config = dict(
    d_model=192,
    n_head=4,
    n_kv_head=2,
    attn_scale=0.125,
    tie_embeddings=False,
    parallel_block=False,
    init_std_up=0.0352,
    init_std_down=0.0035,
    lr_head=0.00429,
    warmup_steps=200,
    seq_len=512,
    train_tokens=201000000,
)
Each number is 128 + 24 x the weight over its row's rms, rounded and kept within 0 to 255. Layers, rows and columns count from 0. Numbers have three digits each. The size before them is the row's rms in percent of the matrix's.

# v: layer 15 attention value, 128x192, rms 0.0649, rows 30-63, columns 48-95
# o: layer 15 attention output (transposed), 256x192, rms 0.0537, rows 30-63,94-127, columns 48-95
# q: layer 15 attention query, 256x192, rms 0.0595, rows 128-179,192-243, columns 48-95
# k: layer 15 attention key, 128x192, rms 0.0571, rows 64-114, columns 48-95
v30 100:156143130138113078119154097176122119116132132146162154136143114167121154127100144100129125082122113139126152125101083138160104111137109167098133
o30 114:134136138100101146167108135160154133127112122111160199110146159092143107122118131133116100179130115127073132143110087135121093168115130123139130
o94 082:154139150113132141088112168157170124134088102127119151176161133121134121116109131151139166179130109109125099125093125150121140102103123144089114
v31 105:152134138091150116149128141089111102174157103137120141115105122144150185097131157116127087126131104149139115133112124114151074143137081080146134
o31 116:149166106156103103121138159129132111183141169122123128141110142092120105148137083127126129126140149143146113132111109136083163103186152100117111
o95 087:101087154121111111118127131135104093092121121153118133121119156137140137142163118141121108161137127100118119138077164129126119119117099091110105
v32 111:138139134106153114130117104163103126119127152159148119130141146168128183119164109127107121157155114122119103115161152097123144153145129102143162
o32 124:146176151137138118167126121128086100076149160148104125135128084139142121104139105096101096145133160119094123144114139150125102126135120152100139
o96 080:127163140116173169089133123145088081173131147147121104128108150110054108137138156132143133115105148126103127125139148114131139151145103131155105
v33 107:115144159163108105120156090124137131139152142142151111133164086116120099179097085149109149152104168103146124110074133122165142129150153125134136
o33 119:118103154157122140148113168109111127113132135179132112119185146161133136101088129150136073149130129130116075135128093084153145125085136136136132
o97 090:096129123116176140101121070157134162133147112139151141130077130117125133134130129091184099058144120130133117133111138133098109120111099131157138
v34 103:107116166113124088126141122152167084106125111131138155131114114140127157092121131123157122106116120165132166134134115164133113094126121109117176
o34 116:093140114167101107138150170180139158097128112111111153167114133115101118086141133164094165102126152122079132096111147144108110120112123118139120
o98 084:162124129149089139119155099132161100093135134112163153103101131140104158129103135159120149162156161133084153065124203116114146127197146128128098
v35 114:141166102102118140134123120170129149108131133178111122170168121116103126151128120143126177129135096113115154125143090146137124170166142160154181
o35 128:126129096080125153136159115135132129167092129145161129110138130129132131137123092076080117163140102109136100172104071131130117113080151149090136
o99 089:129172142148088112126153123136069158117202186135070139140175145132144158159141100141145106138099099145141111162097115157118168124134129161159149
v36 112:110156133132104104108130116109123110124117132110094128118127125155113112151071134154123110108118141138143128150136143090125155108121152142110136
o36 121:126142119131118136145107129076114118105140110161126096139091115105165097159105087108143101172113126107136161128121134130135130112105139155148154
o100 087:097162161109131149118066125138113155134170084166144152142113103104158141123135082104145123071164137156141123158106170123109141146143113147112109
v37 107:151120113121128129151125148173138100141140142150126097140147129131108110134115172135148136142110159122155136113111118136100107095108094098096161
o37 119:111166128110090089134181120138126134092126145157140117098133131140149116177135115159124147155090124119148121115146154133140075134123090138140140
o101 095:088094122106117138126188118102129167101144137158159134187144135120135100108093130141115118142107123132102138121113116137119125126084160141193103
v38 106:150119118121136144099129101142145134077118135107127103148172177167090142136131109162084115109149100121106136104139148087109142144166111149140115
o38 124:121118141133174118097102110091132101118107153105151148111122163145117130129162149143090138095110124123108066128168104161151136114141102141100147
o102 078:174125098133150155173147097124156073146101159114126158123179107169103102140149159104148134113103110109091130099140155147164122086159126119124118
v39 105:139127119146165121113127160114131146143184136108127104102162163169134151106174161124185152144135120154098137150126098139135123103124151075141104
o39 118:134129112132152106137129161163107109133158155138138114069147107091155128136138119093135187144124141148138099142073095157102101091119145090117127
o103 089:139085138128133110139148108114109136097087141173146143160155143130138118143099126134080156187122133136150068140056145140158126143145114145094123
v40 102:146124086139102119124122095149125091092059099118176127116123124092120106093156115163123152154161130127076095101116161121152114137155125123154159
o40 114:128121125139119130113115110112093080120103126080123138118151130159076113132141135157086141143164174149114050107142150137108156131102127144106121
o104 086:066173122090132111112100173119056095113196139116154137135145123141142124134158107136135148106132147129095126122124133118103126136151079107112122
v41 107:151127135140133096159138115111141123165152129150111064116111116130141108182155155164152166114112119106115126141170085110139177095148114103152157
o41 119:122107094128099114203141095116151151144179133130129136173124137139170113105128118106095115105137117120089126175116091123136131126121145126092087
o105 087:147143120135172130115157125127112132101146134132108139103093139160110090138129102112079147150171127118085123119118107107097097163107118132130173
v42 111:125144147092060109097113137120136145102124080134134111148134089085140146157110171103095138095170083116159133123143132117110104097084148122132107
o42 126:191144132127124093111133099111124193155147111131114130128121067149161139138118142145119146124115088109109125107172089132130135130153091099126156
o106 082:117121097166107126109106108133141118165110138089136129142140101106106143133187134056135120105155127149126104135094140134085149127186154122142158
v43 102:113123119117150091109150110117115097152143149115131101109159119111100168129133144175114113166130145113159163159094133105125107140136137119102148
o43 112:107154146156114101160168149118132126112160112111164102127162138150134136115112085172096109118120144144153157157133123119183170123090094149152138
o107 094:119133136127127154127109133115127168141158154132146136154165130159159100147107141137185132155065133068161086164117125135134132084123120099141134
v44 115:123089121133136134141135141080131131139111094123116136177151145124128093074137156134119134097153086109088118128122118138099146126104125167083134
o44 128:141126141097126123131116114140116122098122121085116139134153137190148089136147115168136136099155136107113184110140114121163077139099120127144140
o108 093:145138120148152110128099148131068109127116152151155129102107137107128144139146122119078117127118221107110125123148140098080074082103134140087140
v45 116:096098153128116134117111144128131103156129100128132151136133157162161152144105106129134140121123108155100138180115118154099123123184110115162101
o45 131:123108134102110101165157116137128135122137110125069112113102131151090126174155139110086101094175091134118141147104131128137118090134135148117168
o109 088:088122145106122110130108118126103150146108105126157151105116110128108126096143107135096110113148122138106116125117127135178127120118144130157144
v46 105:171168100143141147139170113068152100108162130093135114066136080098154130159087097139136114149132117176095123124152158120119098123106143118148136
o46 111:116139118150117100110151121140110159128152151126146168144094139097075163159187118152151139103110163181153151119106145141113117157155129147160115
o110 094:132137157132155099125121152108097141134138138076152139122139118138094114129164134133177091126168106116111084132126148113080152178139128145130142
v47 108:111142143129136117152149060119151136151120085142129159160101143142128138127155115122150154076117124150123134099127123142138155113144108124114094
o47 120:139132122160101152127110134097197084175096105099155143120129125117094120113112118137163169110172151155085119092124118128117173125177163104117109
o111 085:124111136150150089150106100138132128129114098116122125089111185144087105117142142133119079109140160136123136131111044112080118134136152174138104
v48 106:135123123122130183146141152123134170108128114157136111146138102132106112110118164076162120153127167108114067161077084118171101062128126115137124
o48 127:111147104141132154118132110110157128166143115144089145116126140122147124066124169163174136137158117101103113096116081164114144190120142094158119
o112 082:130127106165135078121155152121152079108113139134128129074128128154106113116088122147140152144116159150113144136153142160098111100135111123138100
v49 105:136127126181121100111163147197119138118146156150118090130159094158148163148155149129081165157119115133116105086090176133136113115117184105083146
o49 116:148121148132095118086130109164134125116081119140144145106118143107140079130149122146087150126084118090122157132095125090161161154121143114129132
o113 088:158117134154105179141113115108160123128159132086120122098151122129108121177168153120094153142116127151116078091159111138155124160146102155094111
v50 115:135132101136106104169098117140113109131073119107121128154096160129123128130120099127105164115131127149153134118172142155116113129174113138118161
o50 137:144139107124089160139138139066152132120112115137123105109106126140101153147087120146101133170123156141117103085151155151092116122105147122112128
o114 079:169117156165090146108098130096108148100157118094143090094136144131133129154094163198133144104100136124100096148146156117145143109112082149120135
v51 099:124153153131125112124111146082159160165177111097126152144143142103118093109111104176147133162092136123141148067140145091134123130112108135134130
o51 112:086131140135086119130082131124079089137093139147145113123158123137132126179104169117136111122097132160103154108117121111128130154171118176133114
o115 086:153099135134118145148112107172128101076124160129111136141164144149094109141139096148132117121151116149120144177107121094105124144118139179113134
v52 094:159124084113079119154139113124107131118115124097112121132100104094146136195115091141114146165157111088127145106066149134123128128112087111126094
o52 104:141135124132118133077131117100139125108065095133097162132144144128142088157142145093128160140133141132134148106091103121156115166131150072105097
o116 083:152098176108128127090154110137112124114125174107118145138111111089122137148125102077165134127128114140110178110160130155107082196125103151114075
v53 110:152129129117115161096129132127127114128146121104141137138159134133144096107132152106107168118149129086124090148164127137125109057155088116138109
o53 125:131114100086112131157116157125117145159138136122115152099121102084155147130134124132125097123160177134123152098131140133115085138154127076099146
o117 092:117146098139078108128130145110090113129128153122114086104108116144085147145147063130120164168089135125154110101147163135108131144170092118199160
v54 102:133110152158126130183138144103162135153119156128117162159116161131125143136099112107137150099112121135179119123143140108084141180141159111120171
o54 118:132098144156121166189137150105147095086163139150106136129093127146136120107138120152151138145129133137097139142099107121158122114106123163164150
o118 084:117082104133152101127154106122132130101114129143149110143094158150088091143107175129169156105122133100162096103156136092143121147154146147169142
v55 110:172154145118132147142136138116158122109118167171158107122130112141184124129126117130113178153143121145161110121128135119143106112132141153112119
o55 129:122078118118127106172104154123140118133100125128144136172088119079156127128136126104124118143114100140120127108116136133169122194118157112122148
o119 086:128121087134119124140081157080147171133099096106148078119161132124127109141095168164139141120128124109165143144124126127125137124136124154124098
v56 097:146105137139119136111147114116098146115165135159125112176100125134159140098095162136098183082140151148139152132088108131142099101108125145159155
o56 106:164137141130143130086102083088136142188083126142163117120138121129137119105171121121121108127135091134172112114138102120161116101150110125114141
o120 089:132129103155138090139141105114115121136156169123117140143110142131151130125108157127096117146123136107115120085157133149060141126127141136171158
v57 117:152173134089088120125140088112116103097104076110118071109145083095111126105140141117126114154100123175126136104137144114145132105137126149173151
o57 128:123094122107168150158158134128145084142099121125144110099168134093117129111125119108113144127151177112153140159119122127089151136159127155137128
o121 090:133085106134109146216139152155120104138137163168114130110069105111126134123114096110164119116162136153129142129125117133127121131135116161145161
v58 112:124138130167123126123126095111102137118089116164099123113135125104147123150115111130131127105125075116139134091130123118094157157095132142130132
o58 124:123141132112107116144145118146130140065143151134121144132117133142123126145093116073132120136128096142110123117097121150130100139133092113098112
o122 093:139136145101092131110120091142155087186101113114123176122163106137050151186156137133128162134119124141126099100116167139138116109156112117135137
v59 106:118127120129140122144151122130114157134139140135110092111156130125145136128114124136149100139128134127123174110131141187119171187061091120111109
o59 125:114125163121130134102134115171129165048136115155129140157148178168092140144125130104119179142135098168145105114124146129128119108127105145135097
o123 082:126083127149151123132116138069138125139127157120088116116170118130112143130102122145118167151112132099114132123174102115127102083141104108118141
v60 098:095153132154127115193153134117180095139124160150131155154164130181144104187158129180116175118132161161107119168133081109143118133150111174122143
o60 112:134110143113125133136180167113142111170132115148129134130140145169128100109144127145154076110103113127092106140125114132095084117093157174124131
o124 086:174114102109117113134130147117122118147122154127139112129118108177130080110110147109155136118127150095107142136116160152138090133115134153154141
v61 110:126100168130106107128117158117110119105118134145108072133120101116106149105137140114128104089092151153112141169171167122114096137135141105115132
o61 117:122127120115101123155082165152140156132133149129143155157150118104102113141124140090119140133100120156124143137115189116097115125115108137161164
o125 085:128153136142136136149129158188092114158160126133143111166125126128124115080175162121115123157097114103129121120166149126156140113103127086164126
v62 110:119114123186152162118121081106097121133164094168092110119127142131150137112152120152132128115108151142112147087142124120110134094120144110116098
o62 119:126131131145110111112111105174089141153132127107117111135116126080144122159104134101141106070146136135108107140115144167094148114146107101108101
o126 095:092096118116136116131131113162130150131132127097100122123140142151143118108115181114134174100093127111117115139167142115081121128097141155153120
v63 110:106122138126109085158148118134138128138106154128143167151155140112087140148125114166100108113123143162150135104136126165153112124166114119109115
o63 120:144094127125116157158106120136099113153121113139153112127129133148097144134133140140065108174128144124096129113122074121111145129106169143148107
o127 090:110160131141163140106130091140113132171171171118121153180122126160129151123145145133094142105139096134089150108149117133146151100135094122141117
q128 080:137157110168136140129168112131104098156111086139127126124139143139135104076103099131121164100122165107126112156128112105128117114082112111119160
q192 111:112137146148076146154137108097133136122128146127146142104135120136145121138106137106108080130101126094144153138123135128114181173140126122126113
k64 086:150143140130115155137123136101111088142125093144110120150144128114163154122127126087126131072146130122127169086134119116140110116106137143130141
q129 089:126082149091160112084119129128137152133144124116098101132121099117132151119127103120140086154131130092118146114136116121136095180097111122143110
q193 091:142111149089162097104132116144135176146111132165087097151134110099129109141164138104124133160090126092134135133112105122131073164078136133132119
k65 087:166126136137118143124164148124112111102157102125104145125086117117131124105130155154124117102142109120132106100157139131111133126093115124120137
q130 095:153165134109120134109148171131155098097104121113145173098109158112130158170102116116177098134081126109152141120170115134109081155089141137131111
q194 110:110132154118068141146196105121138126112124120142093128108164151107150111123112145114160132110113101130100102141156086170142157160059139135146133
k66 088:152123124102159136172141083131121169177114118130142097151187111080092131095122132117122109130095120125148141106121126106144130139138100141072106
q131 099:146114119115141119104117119078150134136144114113109136108178105174151108081107134095113124123186142115068122139115132110127122120100108115121104
q195 095:151099119120107134064108093115105149092124080110120131126108098145128142143138118137138151141078110189126147140087094136133132137079118137104126
k67 094:110161188156139153135108107139129103104095091099135106155147155078115151160106121142119098145119138132171119097160136136118137124150152136123112
q132 091:089127068120128119102097119128123080179087155108155107128098086140114101115132109143124128108115161132082132145119156138163144161098161124128105
q196 095:150182166137124093153095158162158142102145147123174085094121130129143137146137095116128100094118174087146093152141129143142099138113137102114128
k68 095:139129150171151100092160098109099136115107102104132140134162102146135134147119111103127135143116159139113159179141124125149097100155100139145123
q133 099:122110081095135166137128154125122114160085111097127134155118089157116116107084137143117117111086152093088162136130187095123100127092141130138118
q197 108:154148100126127119125150130167165155079111113148125154098151084098123130153104098128151112128139102145129169112115128176133144112139151141142178
k69 101:136112119130136124131138137114074135098130106141116125102189136106108130120140079094109111123127086152146127128196131120090131155137144117114130
q134 086:115108133153096125090153087155100110095161148147132117144123171131105148137136122174113142135133114114197131138149145106117122146133111188133095
q198 102:137140165126140121129117100141102131142125136148116129160131176106153152121098164137114102156130152092076139125141128134142090147156082104102085
k70 090:153146117120107139097141116143132125158119120127116162125103112117093106150127116135138154155133091095135112108134105122121111160099117173137130
q135 106:165098121145112117104150084097137137131161110107086140148162163145147152123124168156089158147137085138174130126110096106082136141134132133121124
q199 096:130130107164129098099123145128129136156125111163128114116120183117137144139158157084099086147155136134119129145185122096103146107188114112124155
k71 095:159130149096141111133142096116123128106118117138135147140155083134102089100127148107105106118119142153115113126156117163111138120117148126101145
q136 097:135118148165137161126138123157148176099140115164127100137135167096141142137101141168134163151108109178135147105111092140158143155144122142112136
q200 101:114134135205125106125122110126128111081160153102130141136154119132124107182134157154106144146137125140174102148112143119113128139086130147142159
k72 112:129099121129060127181111136132123123104082133094123173145128098169151113105153120135150097090153173119127136074075117102101127143096141128120121
q137 098:134130102106078091185138179109123110096089124146160081119141140135114145111136113120147141112106177135102102193150174136146082125135118129148149
q201 102:123132133144151137128142111144128111121152112138163111079160183147118146110111128119117130132154166104127069147170173136102120115125111096149128
k73 104:114140141152127188122151153134118136141131107115152119116142138172153120173121130102126145129148082158085116091106184112110138134153117107109100
q138 093:102129117080167128120151115103136105157125161154111142156157149088147106080101152116113114141132141141155163137130176148097117131169169122151142
q202 106:114110150140109110143171087142086165085145170143117123136129144116138112138128129163173117092133095123168182079125117090128081135120138164113124
k74 110:108133100146128115104132099099123106114145124094140112123135158152077118163130120169114122151135121130161069135132119197125099102139167134129088
q139 097:126158113125115083138144054092156113138105112129149128125131117158155101140096105130169139095119091127104133105135146128136127110132118164128140
q203 116:141097134135126128117158101126121140116169154119142127156107114125157136137101161131155148122113129091139101106176142093086166157114076127129115
k75 104:122136100110156153122169116131129147096104156112147137071164159112151146122084126123110100145147124102144133104135142102127123133116124138107121
q140 089:137125121114156158156129130141082085122175159094139121123140122150161077101111119131159148152119130091117158145149124127115122140060127159118104
q204 102:122137142118140100160155122107128163145117130119111135097119097141115161138135143150129160107074129100166145068120134153111105109111082111139145
k76 106:122157115145155096124127116121155170104163148166114134099149139135135107122109147149111144115164114149127117139147152107148139134107136134149119
q141 099:137146100107113121103154143093111125142112123157158139141152146116150121133127141116165109141120124128131102134124064117065124129109096110123103
q205 118:141176166152141155155104139115118159138139154127104117109118100107131091133121174097137105170128094205167133153105106144136139112130107136160130
k77 114:105162131101137141114115108117140156102092099105137140095120162135106117092128147133113110110119161138102142162108110092121148136148119178130123
q142 100:114142101148175136128156095108109137111153092100112115131140109165093141157141113142145109155133149144106123132189100106142157138157125119158114
q206 114:120094129193130157135097100132162098136150128108142145160120196139142137143130111152134151179158127109115115116099118184132140098116115132112120
k78 114:116104157154122162125150124153116114143129152135137128131115129162101104126140120113109113143139127115152111129081170155082151154085090144146132
q143 111:110123153099120102085083111092184116154063117107112095138131106091130144151132119136114122108130141142153133138134143109130166157131138130139144
q207 118:120134111103143137163109149130130106139141165123132144129090122152103113102094133123111135130102098088120066109132139101109072112133154142132165
k79 111:123132119150128132107137172100113171122127129151133091110130146125144101119118101135097095126102126130119121124098125096113107122153098124109181
q144 107:095127108099123145094098098124158119156158134117115105129155112110132160142123139126124135116160101126080112184099159151132108124140143136075149
q208 108:161139131089157126084140109080081104173148122119095103165105096105161110092112096139112127168170133149119111140104146134144112105118157074110142
k80 107:104165175143118110106132117156112144123117103125114117125116128112069153163149144087119100098119160085146121126118151137112136123143132124114100
q145 108:114081121081118135091068147142138151176103092109155152126102097128137090152146080083133122150114147122123131181098154150111113134132095152143109
q209 107:075079083097132157087119138125109115105121127126103105175121097156147100101173138095134174131102174115100113135115140090169166139135169105146154
k81 107:094100118154150161111134105144104113114158127133149149116178122141135117119125195125128129120100117133116111125106160138149117141108145115127115
q146 096:140125137165127164151144115156124075151133142166139151141121133141123149128116105126144083154113088134134094102150108093113138132077148133116139
q210 109:132124129100114111114099128130074141110102102089159102106125162153106141082151121119135139094075147154127135156145169118145121105164150091080152
k82 117:184125118123077118135151122164120132110097112118132081121139129118119140086112151162170104060127132179131118132132125118116151140112145160123168
q147 106:100096148123170152145154148152145123100164139136125107113129143159086139136113158124133109138095138131156133139116146131138135117093075150111136
q211 110:122109147105110159127130127118134082102156124173116138147143138133143154170100102118117135093112118101094118124136134172128089117133189144164150
k83 115:135160102137115140110191112110150161161065140119148154128150092130174163129133165136130147104100136080102135122116084117128119163133159133130114
q148 108:140148120149115119121126119141103117127114102134184098112149142148093140112118170090175129125094122109166125097122061162122175131135167144111153
q212 109:138175121182096139115172080114113129161108164091144122103139130082148132171105119138127137096110185119113161115099122137066096120108164131122174
k84 100:133103149121141134157133134114123132105091110103110184129157122133110169054164130115094155157146160130104110132146129121112127150123139130159156
q149 104:107105097109134111084118131156134144141116134113177141096098156170101110104137109103088125091148153141149108137170152106152162141116139111103133
q213 116:129133115154137106139148126188085123133120152100177128122066122116161080141146131090112116143136178101088116151178130111154104113117129143132103
k85 110:097161130162122127120171123084149102110153124192113104107144123125094141172132113135096136130122107146130122092110177141103124121122109111114134
q150 106:126108104135161164111159146148151109117122132113167114078138151145097112128172142090107146078091110168136147119152103131143131175103147177138122
q214 110:136104094096132118117171172101145111153113167145117126156133142134149093118109132136124117134139115112128148138145105117097141131154093136123155
k86 107:115109162152115096126118165087102153136184116124155126108118154143153156110131101132091159167142140114117139113147044100136134137097156158114103
q151 105:120144122089136127106111139161095115134085113122126133126210122156126145162155146150147129122130111105135119118168160125144123130138137108086137
q215 109:150141158097118156117127163108144152135134102120120113113134105092139172138118185122153128066130125181104111118109182099082139136143174142110097
k87 116:103115134117120111090114148097111106112170104137128110158087098117128123107157127151143156139124139133086079122114139150121123115135103120166106
q152 105:124124106142155150146103117100155150147144161111142110141113179121178139121098140137127139142105085133134096110114127125072150140130111137157112
q216 114:118111166157161144113132099144117171105129143141163076157103112106104103137119114091125132103135167123113109069129113158110130154114146089129157
k88 108:126123086136103122108114130143118121169117130078147163170154153125126120096134094162080120105133148116144092121137137119159108106191126120152120
q153 099:149139135136132120105110132119107081094086117115149144135096146100125168176098119137115164120101109119128142129188150121141101116121103117148128
q217 126:125152154149120128132152135147166135125125151143126118103146098111134136076125160103129174145133154122129108143139106186160156143112129079120154
k89 113:122171107091145127122140126115135142121140125081126124105168105127125127125105101119178165116147128135096168126118119163104106144143097129120131
q154 097:124144106136161161127121173164124162072136116154157127133153091134089106130102125152110127111119153093094109136174144149073140128143122112082153
q218 112:140155089155103138133137096078097146101153133103143105143177127127121135110098137092109105174115168081176113150137154112144110135114172186148104
k90 112:104096144181125170133101111113155112153094148091148128131092140132122158139122143148114078137083139157079116162111146138137129143116145160115113
q155 092:150099087117124102142119130127088147077137115148129103099142147144139124127157097143088092110150144140072122107149095101106146100102123115136124
q219 130:121170127130092125099161114120121129180155130130112115138152115129147146167115129113147155097133112109095150087156112123081131117114125143102086
k91 115:146120154116086148104112081116151163122107112139134129154119135098135090112151102122103124174114135138169121138138129117139160126166121171113117
q156 106:098118112136115144115144131146130111108120115149132165115134163132141089107094160134145118107116101143100157093121091166123132112097129149172165
q220 110:116125126090095113056121112126099139136136105094114128101109099142153144116106145158109165136141123148121099062103132115116115141145129145142153
k92 105:119104098164135123088124151093117129112086132136143139144097094146148145130152137132061136154198183132138116116151137128138137105113150143147079
q157 102:145117110133133105152129138125137080154126163108106155113155118104127152147073125112098124126128106092127162102129091127149109134112155114112115
q221 112:176102143139116170167171093122129130151091141134107149188105089121159121120109118086095140124117125098139123111118124152159098123123110127128134
k93 108:149125160108135129112137112149144126133106181122143160075158133145139124149119143142125163143161128135140119143161162122083132125135114148089119
q158 109:102099096127128119114128118174136095124139108141095045134109139128125138117141119126166111110121182115148136143088166106101136122134153148098119
q222 113:129119139101123118155151174103139115126171118165110120140147107127134111122102118104168133131124126145165094161187128117077145157100151134131101
k94 113:165136165117089111128130126122113102155101107112098109084107081102085125161136132141137124143127128158161098169124133098142116161127155097125167
q159 099:154122144112139141150166159148126154145104106100138166142151143119127142100113138147144120135123127105148125108110139155136119117084097170170146
q223 123:167172141112122130126097093168108115128126098125119126159101100136140155142146154140111100136117125106131161149134117115131103142099188106159086
k95 107:100168167108148101170118143130179138133148121160104128105085123161160119109135110109130119114143113105111105106132117163134123123109116090102130
q160 086:124123119113136100153106118110179139141104083097093128128100105152092139113112132154096140124098125156135180134125150114116130144101143143127129
q224 109:124105150084120153117130129105149140115145123121160088140093112137086116097109115113170097183081113106145155124100104158121118180088163143129097
k96 091:124098169138088171131143119179095144128101164099123123100118109098175145141151112173118097099148105109119171136169148152121126144150147119118104
q161 091:098106165178119139125134091144072166119134148159136139133107138099103138174161159152146142129090132110135106108130119114166160114129114138125084
q225 104:099163058136143131113139180155170156116117143123073148149143155129113123113154152144132176073142142211131111121114138115135090119169131155112106
k97 086:141069142148133105174068068145094095148144139128154094105125114149134118139155132130114123114107089134093123107142129123119138148163112118097135
q162 090:112110115138132144132101158135166166136165124129129126144102079127115091069135137101167132114106138107082141090083152119165139168096130112104107
q226 101:122152119141113116123137145133087108117138107113116153152147153153127116094113133136121130154114125107143111144112113208113088144154136105139116
k98 090:139099138126114114146146104163111071160118124136150137127161109107145148181111134098119116136129100166111088124105112119115125141065145110125159
q163 097:119122109112112145081149105169080167133115086103119167117124147129136086160120165136116108132093082076126142116143118129134160113139124162135117
q227 117:135121113134142113123116136134151143135135130143128145128151145160113132132110114130158157144126152140127134124143156095139105119140123105121101
k99 104:133102090140162105130113084092165134115173097134145140117147160121139113098153109096148122115180119182107111156134136124136130146146120161117164
q164 088:129142172114095145087145139140141102155113133152083152132090125095154122142140114155106130142164097152096120099112150119098110115143133150101132
q228 105:107137079128174155086137124140120130148141123135084091107119119143170138142155105153120092053166123088130122115089163106132096133143138163103118
k100 100:109167155148147131123093110162150099124149163111146109117134130110110141162128100133102134119117119157134078078153164154137128134161154146127166
q165 095:117125148159155089147138125161136141108159132118107131124132138133143129126141122116118159140126158146079157139154106133157160131131112170157148
q229 109:114126097090120103128132172155057123131120139102108067172143100093123110127119060126167152156132121093087108098104132140123123126102144145141135
k101 101:098133095132109110125121157133182095141123168169174134115096085153143137118121151158171096112137118143140098158137109153148148122134131132137134
q166 095:179125164165126133100124134109150166114115084144142112088129138113109128175071122155161129161122106140147132085131110133087165179139140136140154
q230 115:153155155160151157109165121171164133119135120131184117133118138144166157151127180115160144129097128165131131159150114146132158161163108155158097
k102 103:156142139119133144100120139118160143140127141103139116151183140124107131098074113107161103100095158124131144168127117091175127124099112131101136
q167 094:154127137186158132109124135115167143123174112041119090150130126144163125108101134136138094117123108188133115141133097120192092105156103134129140
q231 109:135136160154132099173112146106108164119130131125173160106102116121147127125134119144102124139130132121143114103159097118100124164078127123136163
k103 114:152134136137119153128148137132069138120088142174148145139126143100130145118127171104148122131134129116117145147153092136122150120103131164131098
q168 097:152130132112097134176171120159132096111131137147163141107105149152134187081135176146132123127089141095167184103167074122097146122079135085133132
q232 096:156155118114119137122142177147105092084136141152123111143132098141119160099085120139135083102128168095119162194136126142103144118118135136143135
k104 103:151141145107113107122136146111104195123098143122113127129194125122180134111043128150140121097121165119120140127095122116138125114157116129102125
q169 099:138099183059163130157108117152134165163164124140095093135103121054149123111152095139095110151144131143117160116138121138157119132127131129162100
q233 103:125140116164141104130099145154135078158116119146072132123125158144130093128146118149108107110177160168053115173155111087133093118150118134160138
k105 117:143136122204126130165089131144072139131183110129080173149094136110148100143069143122135148114107109139101131136137153179122106103090091131186121
q170 111:110089125103127084134109145142143141133148097161129089101124121134144076156136083108158140137140103129141149130089116111153117139150089158136161
q234 116:109134127145112087095087079102109143121117133143122138189124141102158125130195116179177122134145105130115111151102129120137095136136125140128100
k106 112:106158098121130106084108146106147185161149147135141114137153113152107149116105137176071149153121105141121159121129149149135133119102123154193130
q171 103:106152137087177121149153096151104147145114114140119140133101123148155121135096095158142150154139160093097151148144155109154141165117146115107131
q235 117:130154185116093115078128144140120135145128152149137119111162099093123138107103123167169087137084108180109147162158107164088119104143117167079173
k107 114:103129145120096160162135108125137121113124119137157150120130117117119106097125091116143123111145114100153151102125113106108124125107152153184115
q172 097:124112137114163082106105123111171118121129127107131107139101101072114117086135097126107104154178114114090115125081125127136123131117132137149128
q236 115:106087113123152115173106121115124129129130170157154116161128122135124123144173183151133149124121114144108100190123122152130113082124131110109105
k108 111:079136144115155139084129133155139121169156102114118128150110137128122169130150099162110134129151126162142157099158165154173116146152128149121111
q173 105:114082114162133148163135144102115120159149092126163134137139114145087126130126122121166092124139108163114088087137108126134103117116132148133150
q237 109:140118121109137128134118113132114120111124172140133136166142179146159097070145134081123114099109131132131134129084096145134097116137161157130108
k109 110:122143125096168132095136107136162133161181117151132098108088132146185122148148108112117136175110141121118107125178134109105129108139080121150150
q174 100:111092125140123117153158132152130097118122122145096108154077184084125101130121116098152130111131121140175118135129120134148069115109178122134108
q238 103:091106195113152118159132119091135162121142129145132108146154147114115119111172116151158133079168157148125121146130166120174130153123120155145104
k110 115:127107112111102100158096121144099118087129111143178102107140074141156133130126083154089100145141089136115093127118155186143116159138115138201124
q175 101:122092121119144128104127120112125158147126124081122116095142167152132152158133121080135162114082123150130136113102099084125126149167115109165160
q239 112:137132119103119109170140083117176168112136145161136123123116072116101108145099142113171145126118166169135119081126128129128145118150114148150163
k111 112:132140172115131160114148118128140127133128120131109109159131112130128184098130100124160143134146127084095185126135119056133136102131128129113090
q176 101:139161135124110129123124114103100206129112119087134109117137103085175108135111133122142146112099126111121143151114092153122130129135208127103105
q240 099:117158145117155118098110149138122172107090113089140135130143105159151180152135137107126165109106118124132117099118103113129172184132137138113105
k112 131:138130129136103117109165123139146133171106146131153135133177133131124157108109161075176095149115173119141112104124081127114145147093120139115100
q177 114:119156150123114114129115118112156127150122129154121137134109125129178088083142109117111086118138125112103159136128130152140128099158105088106159
q241 108:136094115149164120130105096140149125090128132132120178128151133097143112125123151121135110103117127157125170136091088145130101107130089129101128
k113 116:127126146154148158152124079128123107106119161137157143093122146132099091114106111134173115108154126128096125113099080138106152089146132140134120
q178 101:151155143121092135115127106155098133169136116126111138124154102104152176131117117117139124142140112184088105131130128095124112166128197150107168
q242 115:122156157154125161119086118146069128106127146131156109127122148105138091130115130123161141106129136090151142088195157094117137095111165154109108
k114 110:099100138172139124150140147158185128161156136117143144113127130087142136160168127128139120128119105091079114142099120136132103136156124163160120
q179 103:120107144174142116136125159122101057112141159127150123117160116173112090136122120106140129143155155124128139140153119118104142125131132161111125
q243 113:150101139120105119100141112128142147172124102142167154082140138137156136105139130140131106143127150124118140107164115145128161141139158117118147